python train.py --parallel_block=false --init="trunc" --init_std_qkv=0.0464 --beta1=0.95 --warmup_steps=200
Each number is 128 + 24 x the weight over its row's rms, rounded and kept within 0 to 255. Layers, rows and columns count from 0. The size above them is the row's rms in percent of the matrix's.

# layer 9 MLP down (transposed), 256x128, rms 0.117, rows 140-164, columns 64-127
size [ 97  84  98  86  94 100  91  97  98 110  87  92  83 103 119 103 100 121  89  91 110  94  99  99  81]
[[ 75 144 161 106  98 134 106 152 169 146 133 117 134 148 115 174 128 129 126 153 107 124  97  89  92 135 125 160 133 146  86 146 123 148 148 148 142 112 115  98 129 126 111 122 113 115 178 139 127 151 165  89 150 149  96 129  94  92 112 136 111 114  96 176]
 [176 141 129 121 143 132 141 104 108 117 123 149 119 106 109 143 135  85 155 150 107 116 142 113 141 115  95 146 157 138 111 107 122  76 129 134 108 129  95 111 138 113  76 149 116 124 103 138 113 135  98 156 132 173 121 129 116  96 141 143 137 136 119 138]
 [136 122 110 102 128 114 129 111 157 130  87  95 150 140 140 122 139 161 127 103 147 163 129 129 134 112 118 148 106  92 119 105  72 113 129 128  70 135  89 133 119  83 175 117 148  92 110 153 122  91 127 129 102 141 134 111 138 114 138 138 134 198  79 102]
 [148 149 156 134 136 123 162 114  77 186 137 148 122 164 135 106 146 156  76 135 177 140 130 136 151  93 144 154 144 128 109 153 126 133 121 171 125  94 117 112 118 128 159 138 148 119 126 146 110 147 106  73 121 108 109 129 140 142 110  69 156 100 145 103]
 [ 67 104 164 186 127 123 122 131 118 113 106 104 116 112  97 114 119 143  95 149 142 138 122 123 135 130 111  98 127 112 103  92 137 113 135 117  97 159 153 111 138 150 116 151 162 105 176 142 133 132 145 137 135  95 147 130 148  82 126 147 105 132 148  97]
 [ 90 149  89 111 138 134 121 137 140 107 105 115 177 161 143 150 107 148 140 122 135 121  88 104 139 128 127 130 140 153 142 124 133 128 122 128 156 115 116 104 166 175  93 139 155 102 123 104 151 137 142 119  95 170 166 116 138 148 137 136 121 132 134 119]
 [152 107 107 133 116 138 142 111  87  70 170 155 133  87 117 133 105  96 120 165 139 148 134  75 154 135 158 125 105 110 127 107 113 154 125 145 129 121 138 120 140 151 131 158 148 147 139 132 129 115  95 124 149 155 139 107 119  76 149 129 143 139 156 105]
 [161 109  63 134 133 115 107 123 146  81 111 118 147 128 110 135 159 113 140 115 129 159 113 141 130  95 107 124 142 125  89 151 105 135 112 128 144 136 179 115 112  88 115 132 131  99 122 134 114 114 123 105 115 102 140 129  97 144 152 105  98 115 174 119]
 [111 138 134 149  77 104 143 101 128 127 112 104 129  96 168 103 158 121 102 142 125 131 131 131 107 127 154 108 125  94 125 120 118 110  87 161 146 129 159 170 130 134 164 131 169 121 109 133 130 155  87 144 171  99 132 127 129 143 158 157 121 127 165 113]
 [140 137 146 141 121 147  97 149 107 113 129 165 135 155 135 155 135 144 135 113 144 109  77 100 112 153 158 150 137  73 153 141 105 154 113 155 173 116 127 133 128 132 128 140 110 175 128 113 110 126 107 130 106 176 124 147  81 116 139 157 118  97 119 102]
 [155 145  70 135  87 138 140 126 127 127 153 117 163 157 107 115 155 141 108 139 128 183  94 156 137  91 134  92 104  99 115 206  83 102 161 130 121  75 115 140  98 138 135  88 146 152 125 129 120 102 126 100 127 119  95 130 141 114 117  98 135 132 116 137]
 [104 131 132 148 108 140 112  96 170 141 134 160 113 104 127 126 182 156 127 130 108  75 116 126 135 135 133 147 114 136 159 101 168 150 144 121 131 109 120 159 150 123 138  93 134 133  91 142 169 159 130 132 146  76 140 105 141 164 103  87 143 123 137 110]
 [138 139 157 101 123 121 113 122 133  91  97 125 128 115 111 104 108 120  94 144 131 104 128 111 108 150 101 154 132 134 104 141 163 104 150 103 170 124 133 124 105 109 131 116 189 130 110 150  69 166 101 144 197 139  97 133 132 129 127 102 145 158 127  70]
 [132 129 133  98 175 120 135 146 112 133 118  91 139  95 134 143 123 130 100 127 121 145 158 104 114 139 120 142 123 123 101 110 159 116  85 136  95 152 164 139 117 139 120 156 128  97 143 123 142 157 112 110 126 107 111 140 119 124 108 117 193 108 140 161]
 [ 66 124 106 138 133 174 121 110  92 103  76 128 104 133 117 147 145 128 128 152 146 136 144 116 166 121 126 115 104 124 114  88 112 143 156 114 132 163  78 115 154 161  90 108 164 144 123 136  93 157 169 102 142 135  92 134 140  88 146 108 130 137 101 154]
 [137 115 153 158  97 113 144 140 117 103 115  98 157 111 109 108 126 115 151 138 151 135 107 156 155  75  91 140 150 126 128 136 143 131  78 121 108 133 135 120 156 156  95  78 132 128 126 110 114 106 149 106 122 139 137 118 135 134 113 150  82 129 124 141]
 [110 135 117 132  97 154  91 121 150 151 163 155 163 146 121 142 115 147 148  99 110  99 107 114 131 123 135 134 161 162 153 166 104 128 129  80 113 136 136  92  87 156 132  92 115  78 157 128 109  72 125 156 122 119 125 133 133 120 164 105 119 105 134 117]
 [ 78 132 151 198 157 124 133 133 170 130 126 144  99 130 113 142 126 128  91 113  99 141 172 142 172 112  75 138 120  74 119 166 130 135 140 109 100 123  95  99 116 133 145 150 164 124 137 139 135 118 143  83  84  95 135 108 146 152 124 125 179 153 126 124]
 [ 93 142 128 118 158 141  76 126 134 115 100 116 125 127 124 157 132 185 124 125 109 151 117 128 128 158 132 162 177 130 129 163 161 127 108 163  89 126 124 143  63 185 162 128  94 116 141 107  78 131 127 147 136  82 124 117 158  74 119 108 106  98 145 103]
 [132 181 107 132 103  92 131 146 138 127 134 158 127 138 152 130 167 135 140 143 147 114 145  95  89  74 117 141 159 125 150 108  89  87 142  75 163 119 128 118 150 138  96 124 105 126  94  95 145 114 135 131 143 116  94 168 155 152 123 102 173 119 122  92]
 [133 189 197 146 148 120 111 141  69 158 166 144 120 109 134 109 109 185 134 150 131 115  96 126 132 117 153 120 114 107 140 123 123 135 148 106 140 149 115  78 167 130 171 129  91  81 118 103 132 147 155 164 112  74 160 125 122 106  84  87 163 158 122 132]
 [110 143 134 124  80 120  99 104 136 129 123 147 172 116 111 126 125 129 118  90 128  79 150 121 112 173 142 116  93 144  99 140 125 106 132 116 168 159 102 109 134 124 110 129  82 156 121 135 117 131 126 160 114  72  84  76 109 190  79 141 133 153 152 137]
 [112 114 157 118 119  99 123 105 133 141 172 113 163 102 122 142 116 103 104 125 103  93  90 164 131  77 182  48 107 108 136 128 135 152 143 175 137 133 135 126 179  92 178 158 134 102 164 129 156 106 105 142  99  95 159 106 108 141 124 161 157 148 104 109]
 [143 117 157  86 123 104 129 150 168 101 124 128 118 139 144 109 141 162 179 113 119  93 131 125 137 114 142 115 120 124 154 129  94  99 110 115 155 121 138 137 133 182 139 127 172  76 118 119 121 105 135 173 108 164 118 115 102 102 157 124 127  91 125 147]
 [127 109 133 174 123 160 129 144 134 119  73 125  82 163 120 137 147 135 103 149 121 119 118 167 111 142 138 121 132  93 116 162  75 156 117 158 115 158 111 128 151 108 133 101 174 114 105 127 104 117 128 174 131 102 120 157 149 135 109 105  99 130 135 116]]
# layer 9 MLP up, 256x128, rms 0.164, rows 141-164, columns 64-127
size [ 93 101  89  99 103  93  95  92 101  96  92  88 103 108 103  95 106  94  97 105  95 102 103  90]
[[115 157 140 132 111 130 144 107 117 116 105 122 178 102 125 120 123 171 162 142 120 106 125 147 163 114 152 140 149 132 157 131 140 104 151 165 125 112 142 141 117  69 162 136 146 136 125  99 149  65 144 147 127 142 107 137  95 101 129 130  93 105 144 139]
 [150  92 147  84 146 154 133 104 183 122 166 141 111 123 111 151 152 166  96 126 137 110 115  99 119 101 120 103 161 125 138 106 146 158 142 143 166 208 161 132 135 119 125 101 108 144 107 113 121 136 129 122 143 130 129 101 114 127 137 107 131  95 155 158]
 [ 72 103 118 130 115 157 120 134 128 117 126  83 112 146  74 154 134 127 142 134 115 109 134 156 128 152 124 104 138 110 162 139 135 121 157 135 149 105 149 139 143 152 119 121 151 144 105 147 131 128 174 167  98 165 114 137 106 120  85  99 111 152 120  99]
 [121  98 152 122 135 126 143 140  98 134 136 158 132 169 117 130 127 115 126 118 157 136 115 122 128  89 123 148 129 167 140 149 102 145 151  87 122 115 148 105 130 147 119  99 162 132 109  91 113  98 101 100  96 144 130 179 148 154 116 131 161  93  63 181]
 [143 143 107  90 136 154 106 115 133 128 180 121 186 143 141  93 138 143 109 133 124 128 152 144 138 138 144 125 137 111 148  91 134  95 135  73 107 163 133 151 120 147 140 133 121 140 170 114 110  93 103 102 181 113 110  84 173 121 145 130 122 166 172 142]
 [ 88 170 112 133  81 140 142 133 139 144 120 120 136  97 114 127 160 113  88 150  96 102  84 169 127  96 142 163 160 107 105 144 131 155 101 107 177  99 143 105 144 115 128 169 124 111 147 139 107 123  87 133 143 146 144 125  89 140 113 107 137 150 118 106]
 [147 164 173 130 104 134 115  82 107 175 124 165 158 102 156 116 134 157 113 126 151 137 158 124 110 183 138 134 137 111 162 134 125 144 111 119 109  80 137 137 136 149 119 140 111  99 140 115 152 137 147 120 109 152  74 115 144 117 141 108 119 137 145 130]
 [106 116 121  91 149 147 127 119 110 140 148 101 122 156 121 142 102 120 166 111 126 103 118 111 156 134 152 117 143 146 117  84  96 114  88 107 131 142 179 118  93  91 105 127 130 126 128  98 139 120 188 118 103 111 101 140 137 134 130 119 130 129 143 128]
 [112 165 139 107 108 131 142 102  85 158 115 106 124 132 111 151 146 102  99 129  86 118 130 149 147  99 120 102 125 100 148 179 130 130 123 125 140 138 102 154 186 138  89 115 139 189 145 159 147 103 185 124 150 125 150 107 111 137 188 124 111 114 133  96]
 [ 96 132 152 123 132 104 118  74 150 123  89 135 110 158 178 180 132 113 135 135 148 103 112 115 112 104 128 121 124 140 130 124 166 185  87 177  80 126 160 156 159 123 109  82 133 111 141 103 136 133 138 144 143 112 157 177  89 163 103 137 125 140 100  92]
 [160 105 112 139 121 115 140 108  99 154 114 109 139 123  85 112 150 156  97 127 147 180 122 124 115 157 148 127 125 185 126 152 106 120 135 108 128 165 157 117 132 118 130 156 158 124 139  95 109 120 117  94 105 103 117 115 135 167 148 136 205 113 119 139]
 [148 127 125 109 149 108 110 170 131 123 121 102 171 165 144 159 121 144 128 155 102  79 161 152 135 119 118 119 108 152 119 138  78 133 127 133 125 122 142 154 134 111 129 121  93 157 149 107 135 126 109 106  40 125  78 131 117  79 132 148  70 124 121 170]
 [110 124 102 147 153 131 103 104 134 131 122 133  92 179 140  79 131 143 108 123 112 120 113 178 150 135 128 106 154 104 117 153 189 104 120 103 154 150 125 181 111  62 121 125 102 145 128 124 140 157 129 147 103 118 148  95 144 162 135  95 120 129 175 138]
 [111 155 161 159 117 120 125 137 154 111 171 114 122 142 187 128 156 136 102 107 121 104  76 132 170 154 142 105 116 102 113  85 108 115 121 194 101 133 111 147 113 129 106 125 108 145 144 146 133  94 135 143 162 123 137 109 117 161 132 119 172 107  85 103]
 [122 106  95  88 145 142 112 112 142  86 102 116 117 131 137 163 126 157 130 152 151 171 104  79 154 145 153 129 106 144 152 113 146 115 158 128 111 115 132 139 147 102 131 176 156 114 141 103 131 138 143 121 130 137 106 162 152  59 112  88 146 124 123 126]
 [160  95 103 123 169 130 116 142  87 139 142 117  91 151 134  99 124 148 128 142 113 119 103 144  99 163 143 135  99 101 137  97 149 131 141 159 140 166 114 158 167 105 137 162 154 182 121 112 116 196 110 121 131 154 113 108 159 118 132 138 147 140 122 133]
 [119 129 119  93 132 140 111 140 148 134 162 144 110 175 160 127 120  74 107 170 133  96 123 119 149 117  94 109  82 125 157 119 136 145  74 110 107 146 120 143 101 143 118 107 146 132 156 132 156 112 153 130 150 125 116 137 128 107 102 105 124 105 113 144]
 [177 123 148 119 170 171 123 110 123 155 124 124 139  84 168 155 135 132 140 110 108 130 133 140 193 153 141 121 108  94 156 162  85 134 140 140 145 104 107 117 100 132 107  82 110 161  94 156 155  97  96 137 154  95 118  98 132 129 137 119 153 141 147 117]
 [122 159 111 111 120 103 133 110 143 154 147 104  93 147 104 131 137 154 143 154  95 158 131 104 157 122 145 116 152 162 128 106 141 108  87 142 111 130 141 169 127 129 188 165 139 108 141  88 139 138 138  71 129  98 130 135  89  73  93 105 131  94  97 142]
 [113 112 117 136 158 104  81 161 126 143 134 129 123 128 140 144 127 128 157 147 151 121 102 180 172 115 141  93  95 125 148 118 114 123 131 134 105 130 136 130 150 121 132 156 111 170 128 112 150 144 110 125 110 170 143  88 149 110 126  93  76 141 138  93]
 [133 105 125 205  99 128 148 157 115 170 133 130 116 176 151  80  78 126  99 103 126 155 103  94 134 116 128 162  96  90 150  91 114 130 134 123  87 168 172 114 140 153 155 117 109 150 112 152 118 127  94 124 134 138 132 171 154 147 125 127 106 145 169 159]
 [138 124  77 117 146 139 125 116 111 141 120 123 148 124 100  99 106 127 115  93 142 168 130 104 125 125 172 170 168 102 147 137 103 102 114 110 120  96 143 168 122 148  99 158 122 121 122 140  97 111  95 152 133 149 136 107 170 159 162  77 111 111 167 121]
 [121 139 139 159 165 160 166 115  83 130 152 105 171 124 113 114 107 115  74 110 155 151  94 118 119 129 136 118 120 125 109 108 119 156 163 125 118 116 153 143 139  95 132 149 150 139 150 138 156  97 106  83 111 174 158 137 161 122  71 135 134 127 103  86]
 [137 115 120 115 150 176 118  65 130 181 188 157 121 127 144 114 171 155 101 137  97 127 151 122 120 122 139 136 146 141 109 143 174 150 188 101 166 134 114 132 125  99 100 150 169 120 138 138 125 111 122 118 138 133  98 136 123 121 117 130 143 133  90 107]]